From a checkpoint of a small transformer trained on Wikipedia.
Size: 16 layers, 2 heads of 128, MLP 1024 tanh GELU, 17.1M parameters.
Training: a variant of Muon for these matrices, 479M tokens.
Each number is 128 + 32 x the weight over its row's rms, rounded and kept within 0 to 255. Layers, rows and columns count from 0. The size above them is the row's rms in percent of the matrix's.

# layer 6 MLP up, 1024x256, rms 0.116, rows 561-573, columns 128-255
size [ 88  96 101  92  98  96  93 107 113  96 106  96  88]
[[133  87  91 205 168  86  84 128 121 166 210 135 143 127 105 166  79 169 121  93 144 132 136 143 157 130 143 134 121 149 104  78 152 103 128 124 197 174 120 134  89 103  94 135 124 144 122 152 126 197 136  79 164 144 139  70  95 129 115 151 113 138 132 193 167 122 146 131 137 183 175 141 114 129 107 133  77 113 172 156 157 113  75  84 155 133 110 158 137  73 112 156  97 143 140 143 113 141 110 123 129 130 135 112 153 134  83 179 108 101 172 121  97 147  46 111 177 196 148 125 130 138 108 167  94 125 151 106]
 [ 96 131 132 101  97  97  92 131 140 180 116 184 131  99 120 104  91 137 179 183 111 149 100 179 146  69  85 144 108  75 132 106 114  80 120 124 109 207 107 111 109 151 126 111 162 135 172 140 142 156 119  93 124 140  91 173 150 174 130 209 174 139 106 151 120 127 128 112 119 121  71 129 164 163  91 158 118  94 138 106  62 163 132 112 237 128  74 128 127  59 146 238  96 165  97 155 114  97  63 109  93 161 115 146  55 124 101 120 109 121  82 157 108  85 137 149 188 113 179 123 138 142 145 130 129 168 133 133]
 [119  84 107 119 137 138 170 128 162  67 104 172 104 206 109 114 142 135 130 128  97 152 116 121 109 104 174 122 119 114 105 128  75 127 109 132 158 160 139  98  63 143 137 182  86 136  83 123 167 145 143 131 124 169 146  70  98 127 140 172 146 139  67 115 179 159  96 117  85 103 104 155 124 156 104 139  90 154  77 132 129 151 161 117  85  58 126 125 119 125 152  88 125 175 111 111 127  70 130 146 115  72 162 133 162 139 184 138 103 115 115 111 174 148 108 139 149 115 174 127  66  98 167  27  88 153 110 153]
 [ 92  88  90  87 115 132 137 200 103 120 154 100 156 126 155 139 124  95  95 184 153  59 100 115 119 140 125 145 110 148 120 184 144  72 173 158 101 144 144 122 186 113  85 144 124  77 136 155  87 106 135 121  87  70 112 115  78 192 154 146 140 108 161  75 135  85 152  88 128 107 106 139  59  84  45 108 153 163 127 165 163 124 122 114 114 175  99 113  96  89 118 169 168 115 115 117  96 122 107  73 137 123 113  89  94 150 144 169 104 115 144 122 134 162 162 161  17 141 124 143 166 173  63 172 167  85 120 128]
 [154 166 135 171 145 149 154 106 153 153  79 145 103 124 117 156 122 166 169 127 172  97 146 193 174 111 113  99 126 131 106 123 118 116 118 123 110 126 133 101  82 180 128 159 160 106 133  99  87 111 122 135 111 178 167  91 145 128 108  98 119 177 104 128 119 161  72  75 106 200  93  96 103 181 138 176 142 167 108  96 173  81  77 142 100 110 140 170 151 142 118 148 135 115 121 150 134 139 119 142 166  97 105 151  90 142 161 157 145  86 150 123 253 100 117  87  79 148  93 135  81 141 124 109 144 149 120 127]
 [176 172  79 158 110 136  86  88 140 136 147 115 136 144 152 124 146  95 183 104  77 167 117 126  93 202 116 174 168 189 117 152 178 115 122 163 122  77  99 124 150  76 102 126 128 154  65  79 151 164 172 136 141 150 129 134 117 197 125 145 139  71 190 150 113 137 132 165 132 191 120 179 128 123 141  86 140 175 109 105 135 138 138 118 101 165 149 110 141 144 152 114 139 113  99 118 137 129 158 133 153 100  95 111 117 145 126 181 127 135 167 126  73 157 116  67 116  94 146 145  85 148 125 137  94 118 163 123]
 [100 170  72  72 162 174 133 152 120 104 176 128 102 155 123 159 119 117 132 131 110  97 128 118 141 110 141 106 131 172 168  76 159 139 136 151 153 124 138 109  93 152 127 160  96  59 128 159 107 193 137 118 142 154 115 157  77 112 170 163 147 176 151  98  89 195  77  81 136 161 121 152  97 110  87 197 162 165 137 122 168  80 125 179 148  88  60 132 100  97 170 188  98 114 170 175  82  90 142 118 136 129 127 221 147 131 137 147 123  78  88 172 198 113  62 125 105 133 173 173  71 163  86 122  66  53 152 109]
 [ 97  96  91 138 133 132 101  66 148  90 111 107  95 134 128  99  93 123  92  84 126 145 125 144 131  76 175 125 115 106 104 147 132 118 101 116 100  69 174 155 170 128 118 156 178  61 170 130  95 124  65 135  78  72 106 114 146 128 115  76 196  74 139 140 138 185 162 107 141 133  66 133 114 122 107 163 187 180 156 147 137 151 158 156 125 160 116 116 116  68 108 102 100 118 105 147 136  82 208 135 158 145 113  99 156 154  60  99 161 110  78 157 167  91 127 119  92 149 106 116 169 142 140 138 136 140 126 127]
 [148 142 105 124 164 131 129 189 179 131 170 118 122 121 193 112 127 135 139 111 113  84 124 115 125 117 171 139  48 115 116 175  93 213 127 108 120  80 100 165 172 157  85 155 110  71 158 106  97 174 166 103 177 112 111 139 150  73 135 132 122 154 152 204 119 140  79 100 153 178  90 131 101 115 119 114 122 134  94  74 135 147 119 132 168 170 167 155 136 152 146 174  80 142 168 148 118  73  69 135 110  96 150 139 155 193 141 135 123 155 189  77 126 103 150 113 100  86  66 176 139 155  92 119 161  83 178 175]
 [155  82 114 109 135 139 100 142  82 187 139 144 123 137 176 132 151 173 125 135 115 121 161 148  57 124 108 128 149  96  62 126 115  95 138 120  86 113 163  54  80  99  99  82  95 122 110  88 170 113  98 118 142  58 126 105 152 150 174 135  91 159 107 119 118 105 152 106 159 175  50 107 199 184  69 137 127 143 104 111 101 174 135 106 137 134 150 144 161 145 174 132  68  98 161 161 151 105 131 120 100 139 123 102  94 109 109 116 146 135 213 143 139 177  91 126 161  71 176 101 181 109 177 124 133 137 140 144]
 [143 177 106  96 131 123 130 172 156 165  88 123 174 101 152 103  49 128 116 109 141  68  97 181 144 146  84 128 111 126  89 181  83 121 117  88 118 174 128  76 159 142 164  53 102 140  98  84 176 143 149 150  97 102 145 110 166 111  80 171  48 165 111 144  93  85 113 158  54 167 158 106 119 127 150 120 157  66 122 128 128 129 120 128 145 147 133 105 127 128 187  78 137 103 166  78  67  94 162 153 151 153 150  97 101 154 158  56 116 113  91 170 115  89 192 106  90 116  91 120 120 122 131 105 179 130 192 153]
 [137  87  83 158 143 109 145 178 125 102 154 173 157 116 121 101 144 159 122 196 105 177 148 128 156 181 108 139 148  92 106 115  91 167 107 140 146 167  97 181 127 147 151 111 167  97 145 127 205 160 134 141  82 137 108 151 215 128 187 136 102 152 136  87 135  47  99 103 163 166 131 138 182 130 150 183  75 102 109 121 112 112 149 158 152 115 158 143 123  93 133 178  82 141 145 134  81 107  69 102 116 124 130 146 162 133  89 119 149 105 148 119 114 167 153  76  93 172 114 155 143  90 100 112  89 127 122 152]
 [157 186 124 123 127  97  63 155 185 170  95 127 149 114 144 143 107 124 136 137 129  87 112 170  84 168 102 144 134 132 117 163 126  65 138 145 138  99 127 141 144 106 115  79 125 143  87 155  74 141 183 114 141 109  88 132 103  96 204 176 161 111 154 118 120  89  56 146 148 131 142 112  97 120 122 119 136  80  93 129 101 159  95 188  95 121  79 135 144 127 161 126  76 152  95  76 147  62  82 127 154 132 128 153 121  92 166  87 197 120 125 119 164 125 151  92 118 118 160 126 108 161  99 166  60 152 136 160]]
# layer 6 MLP down (transposed), 1024x256, rms 0.215, rows 561-572, columns 128-255
size [ 82  96  99  92  95  93  99 101 115 100 111  98]
[[127 159 137 173 175 157 121  88 109 103  98 122 103 144 179 183 118 107  99 130 124 130 122  88 172 169 131  72  95  99 139  81 109  99 114 150 145 123  29 106 118 119 129 100 128 113 169  96 155 112 141 177  58 169 137 144 147 144 158 115 145 153 134  72 117 160 108 167 150  90 121  82 122 122  91 154 136 135 138 112  80 108 135 148 125  89 104 132 140  99  97 116 133  86 128  62 150  91 145 132 103 108  84 104 124  90 183 143 143  86 184 130 114 103 138 182 120 137 131 108 114 179 158 159 170 121 142 119]
 [128 164 109 181 108 136 169 206  88 104 190  75 114 141 133 138 170 131 114 125 132 196  63 171 189 142  91 158 104 180 121  92  89 107  80 154 157 123 146 174 127 133 130 153  64 113 138 135 138 161 151 128  60 160 120 148 141 112  88 127 181 124 150 104  96 148 118  95 162 142 164 148 124  98 174 100 171 142 182 106 167 142  96 107 139 103 176 141 168 159 130 133 140 144 141 143 101 123 156 156 169 163 134 132 113 147 164 116 137 192  62 107 128 197  94 176 157 167 100 136 144  79  92 158  89 105 141 138]
 [126 124 178 135 149 116 128 136 119 128 162  77 139 113  83 128 130 114 130 179  18 145 155 166 154 110 138  84 130 135 100 107 159 125 160 141  56 125 111  84 130  49 118 123 125  74 152 122  92 153 154 171 125  82 101 125 131 135 209 145 140 141 191  83 110 111  86 159  73 130 103 109 141  91 152 170 125 114 170  96 161  58 168 134 169 146 139 120 134 146 162 125 140 165 153 134 131 121  90 133  84 149  81  96 100 102 164 127 164 174 127 159 109 138  44 170 131 160 148  70 107 126 139 134 127  65 139  99]
 [128 151 130 183 143 105 148 114  92 134 168 108  92  91  99 148 114 146 117 133 131 123 144 155 198  86 169  88 140 138 106 154  58 133 166 181 130  96  80 130 122 108 145 202 146 129 155 198 119 163 106 101  83 123 120 120 132 121 116 116 140 151 169 106 130 159 120 176  53 103 125  91 114 117  67  84  92 137 113 124 141 173 157 127 131 186 142 164 155  80 164  82 144 119 147  78 130  65 145 124 102 157 158 133 169 129 123 145 103 169  94 127 162 136 125 171 187 112  91 171  97 124 179 134 132 140 110 117]
 [142 109 146 163 162 107 149 130 152 115 134 182  90 107 128  84 155 118 145 205 121 149 128 138 140 112  98 151  85 188 124 102 121  80 131 139 118 131  98 135 113 105 152 122  97  48  37 170  73 155 153 163 147 136 120 177 151 115 140 124 183 178 136  90 135 106 135 166 191 162 133 108 145 117 131  92 136  82 128 129  94 143 127 163 184  68 110 169  72 180 181 195 125  81 144 133  95 134 164 127  97 154  83 122 158 151 128 136 111  68 115 169  72 154  83 111 142  76  80 106 123 147 122 151 148 160 141  78]
 [ 97 146  92 149 164  95 151 140  97 128 130 159 136  89 152 118  95 144 132 109 191 177 138 122 148  95 140  41 136 160 117 147 114 180 143 134 117 161 239  82 127 144 152 150 105 116 128  79 131 141  94 105 217  82 105 136 160 154 117  99 104 131 165 140 120 156 134  88  83 130  75  87 126 106 122 118  76  57 114 171 135 160 108 122  95 106 145 133 133 156  68 121 155  96 144 126 138 112 134  68 137 163  59 150 172 137 163 193 182 101 184 133 204 107  13 145 143 141 132 118 134 142 123 137  93  96 125 161]
 [117 126 126 170 125 197 104  81 149  92 154 164  64 126 120 166  87  95 120 138 133 104 110 174 151 156 172 109 131  87  72 106 151 114  23 146 115 130 105 134  79 138 195 128 141 138 168 150 129 112 139  97 175 111 130  85 133  87  49 138  94 146 148 115 130 125 135  76 147 160 212  96  49 141 162 106 218  98 157 111 146  78 117 100 111 151 152 127 112 153 163 151 140  79 147 166 133 146 161 115 145 113 155 141 142 110 112 150 139 124  95  69 111 156 198  96 164 162  94  92 100 114 114 103 134 124 121 119]
 [150 191 166 122 100 113 120 140 161 154 189 117 123 133 118 154 113 130 145 111 109  80 132 111 122  85  61 116 125  97 121 144  80  93 148 129 146 119 100 114 100 136 141 139 111 208 112 158 186 105 100 157 110  87 105 132 151  84 175  98 155 155 118 167 162 110  78 180 127 138 163 165 152 108  86  76 133 139 154  88  84 104 124 138 160  78 140 120 202 106 110 105 126 150 136 186 160 133 101 138 149 178 195 184 148  88 105 147 141 134 146 129 123 141 119 130 113 154 145 170 112 176 144 161 145 183  91  75]
 [115  97 159 173 125 105 147 159 144 116 112 165 165 140 157 131 165  90  92 159  75 113 215 118 144  91 147 108 122  74  91 112 151 142  94 118  92  99  80 127 111 135 145  99 162 133 146 152 135 133  84 196  96 135 107 149 108 135  99 119 141 107 126 120 154 111 155 122 136  89 149 104 131 104 130 123 136 102 100  61 153 125 118 107 156 247 119 132 167 175 155  88 101 112 145 142 129 143  96 123  77 114 135 153 108 112 147 139  73 115  65 107 109 162 125 153 146 125 114  78 147 148 105  78 180  91 160 132]
 [ 83 119 122  37 121 127 119 130 167 158 126 115 162 137 171 121 120 133 109 164 113  85 107 151 192 119 146 129 122 177 103 140 193 134 120 135 152 155 120 180 143 117 162 182  90  86 162 151 140 136 141 142  58 195 133  68 127 100 109 194 138  96 108  99 100 156 112 134 130 145  78 142 139 121 186 132 143 171 105  19 108 104  97 138 134  86 128 121 193  80  99 102  99 111 142  93  50  83 153 121 139 168 159 139 136 114  64 166  93 116 155 119 146 156  85 131 163 140 109 139 130 184 103 123 156 114 150 216]
 [145 174 121 115 131 130 115 134  93 176 136 124 158 117  80 113  92 124 139 121 124  97 103 158 170 128 120 139 116  78 155 155 168  90 156  99 124 141 117 115 132  91 163 161 113 125 130 155 142  99 170 148  87 126 123  76 154  93 138 143  47 172 136 125  56 193 150 154  84  86 169 132  99 134 101 144 131 108  89  90  93 131 112 117 171  55 116 153 140 134 100 187 122 112  70  91 118 135 255 180 142 152 161  94 122 131 115 140 153 156 130 156 119 187  67 124 144 126 163 106  65 103 228  78 183 111 165 162]
 [ 95 100 151 143  76 196 155  72 114 145 159 133 134 135 117 143 179  95 120 158 142 104 103 110 176 140 141 101 151  50  90 139 136 169 105 177  91 140  89 151  98  66 127 176 141 114 169 145 148  80 137  82 229 163 197 114 113 149 132 171  90 113 190  65 134 147 132 111 154  46  95 186 115  90 153 119 121 182 112 130 171 133  97 128 161 112  87 161 147 169 125 112  99 110 120 123 120 112 127 129  84 146  83 123 104  68  99 111 126 140 143  95 117  96 209  76 117 154 105 121 149  82 130  85 163 174  80  83]]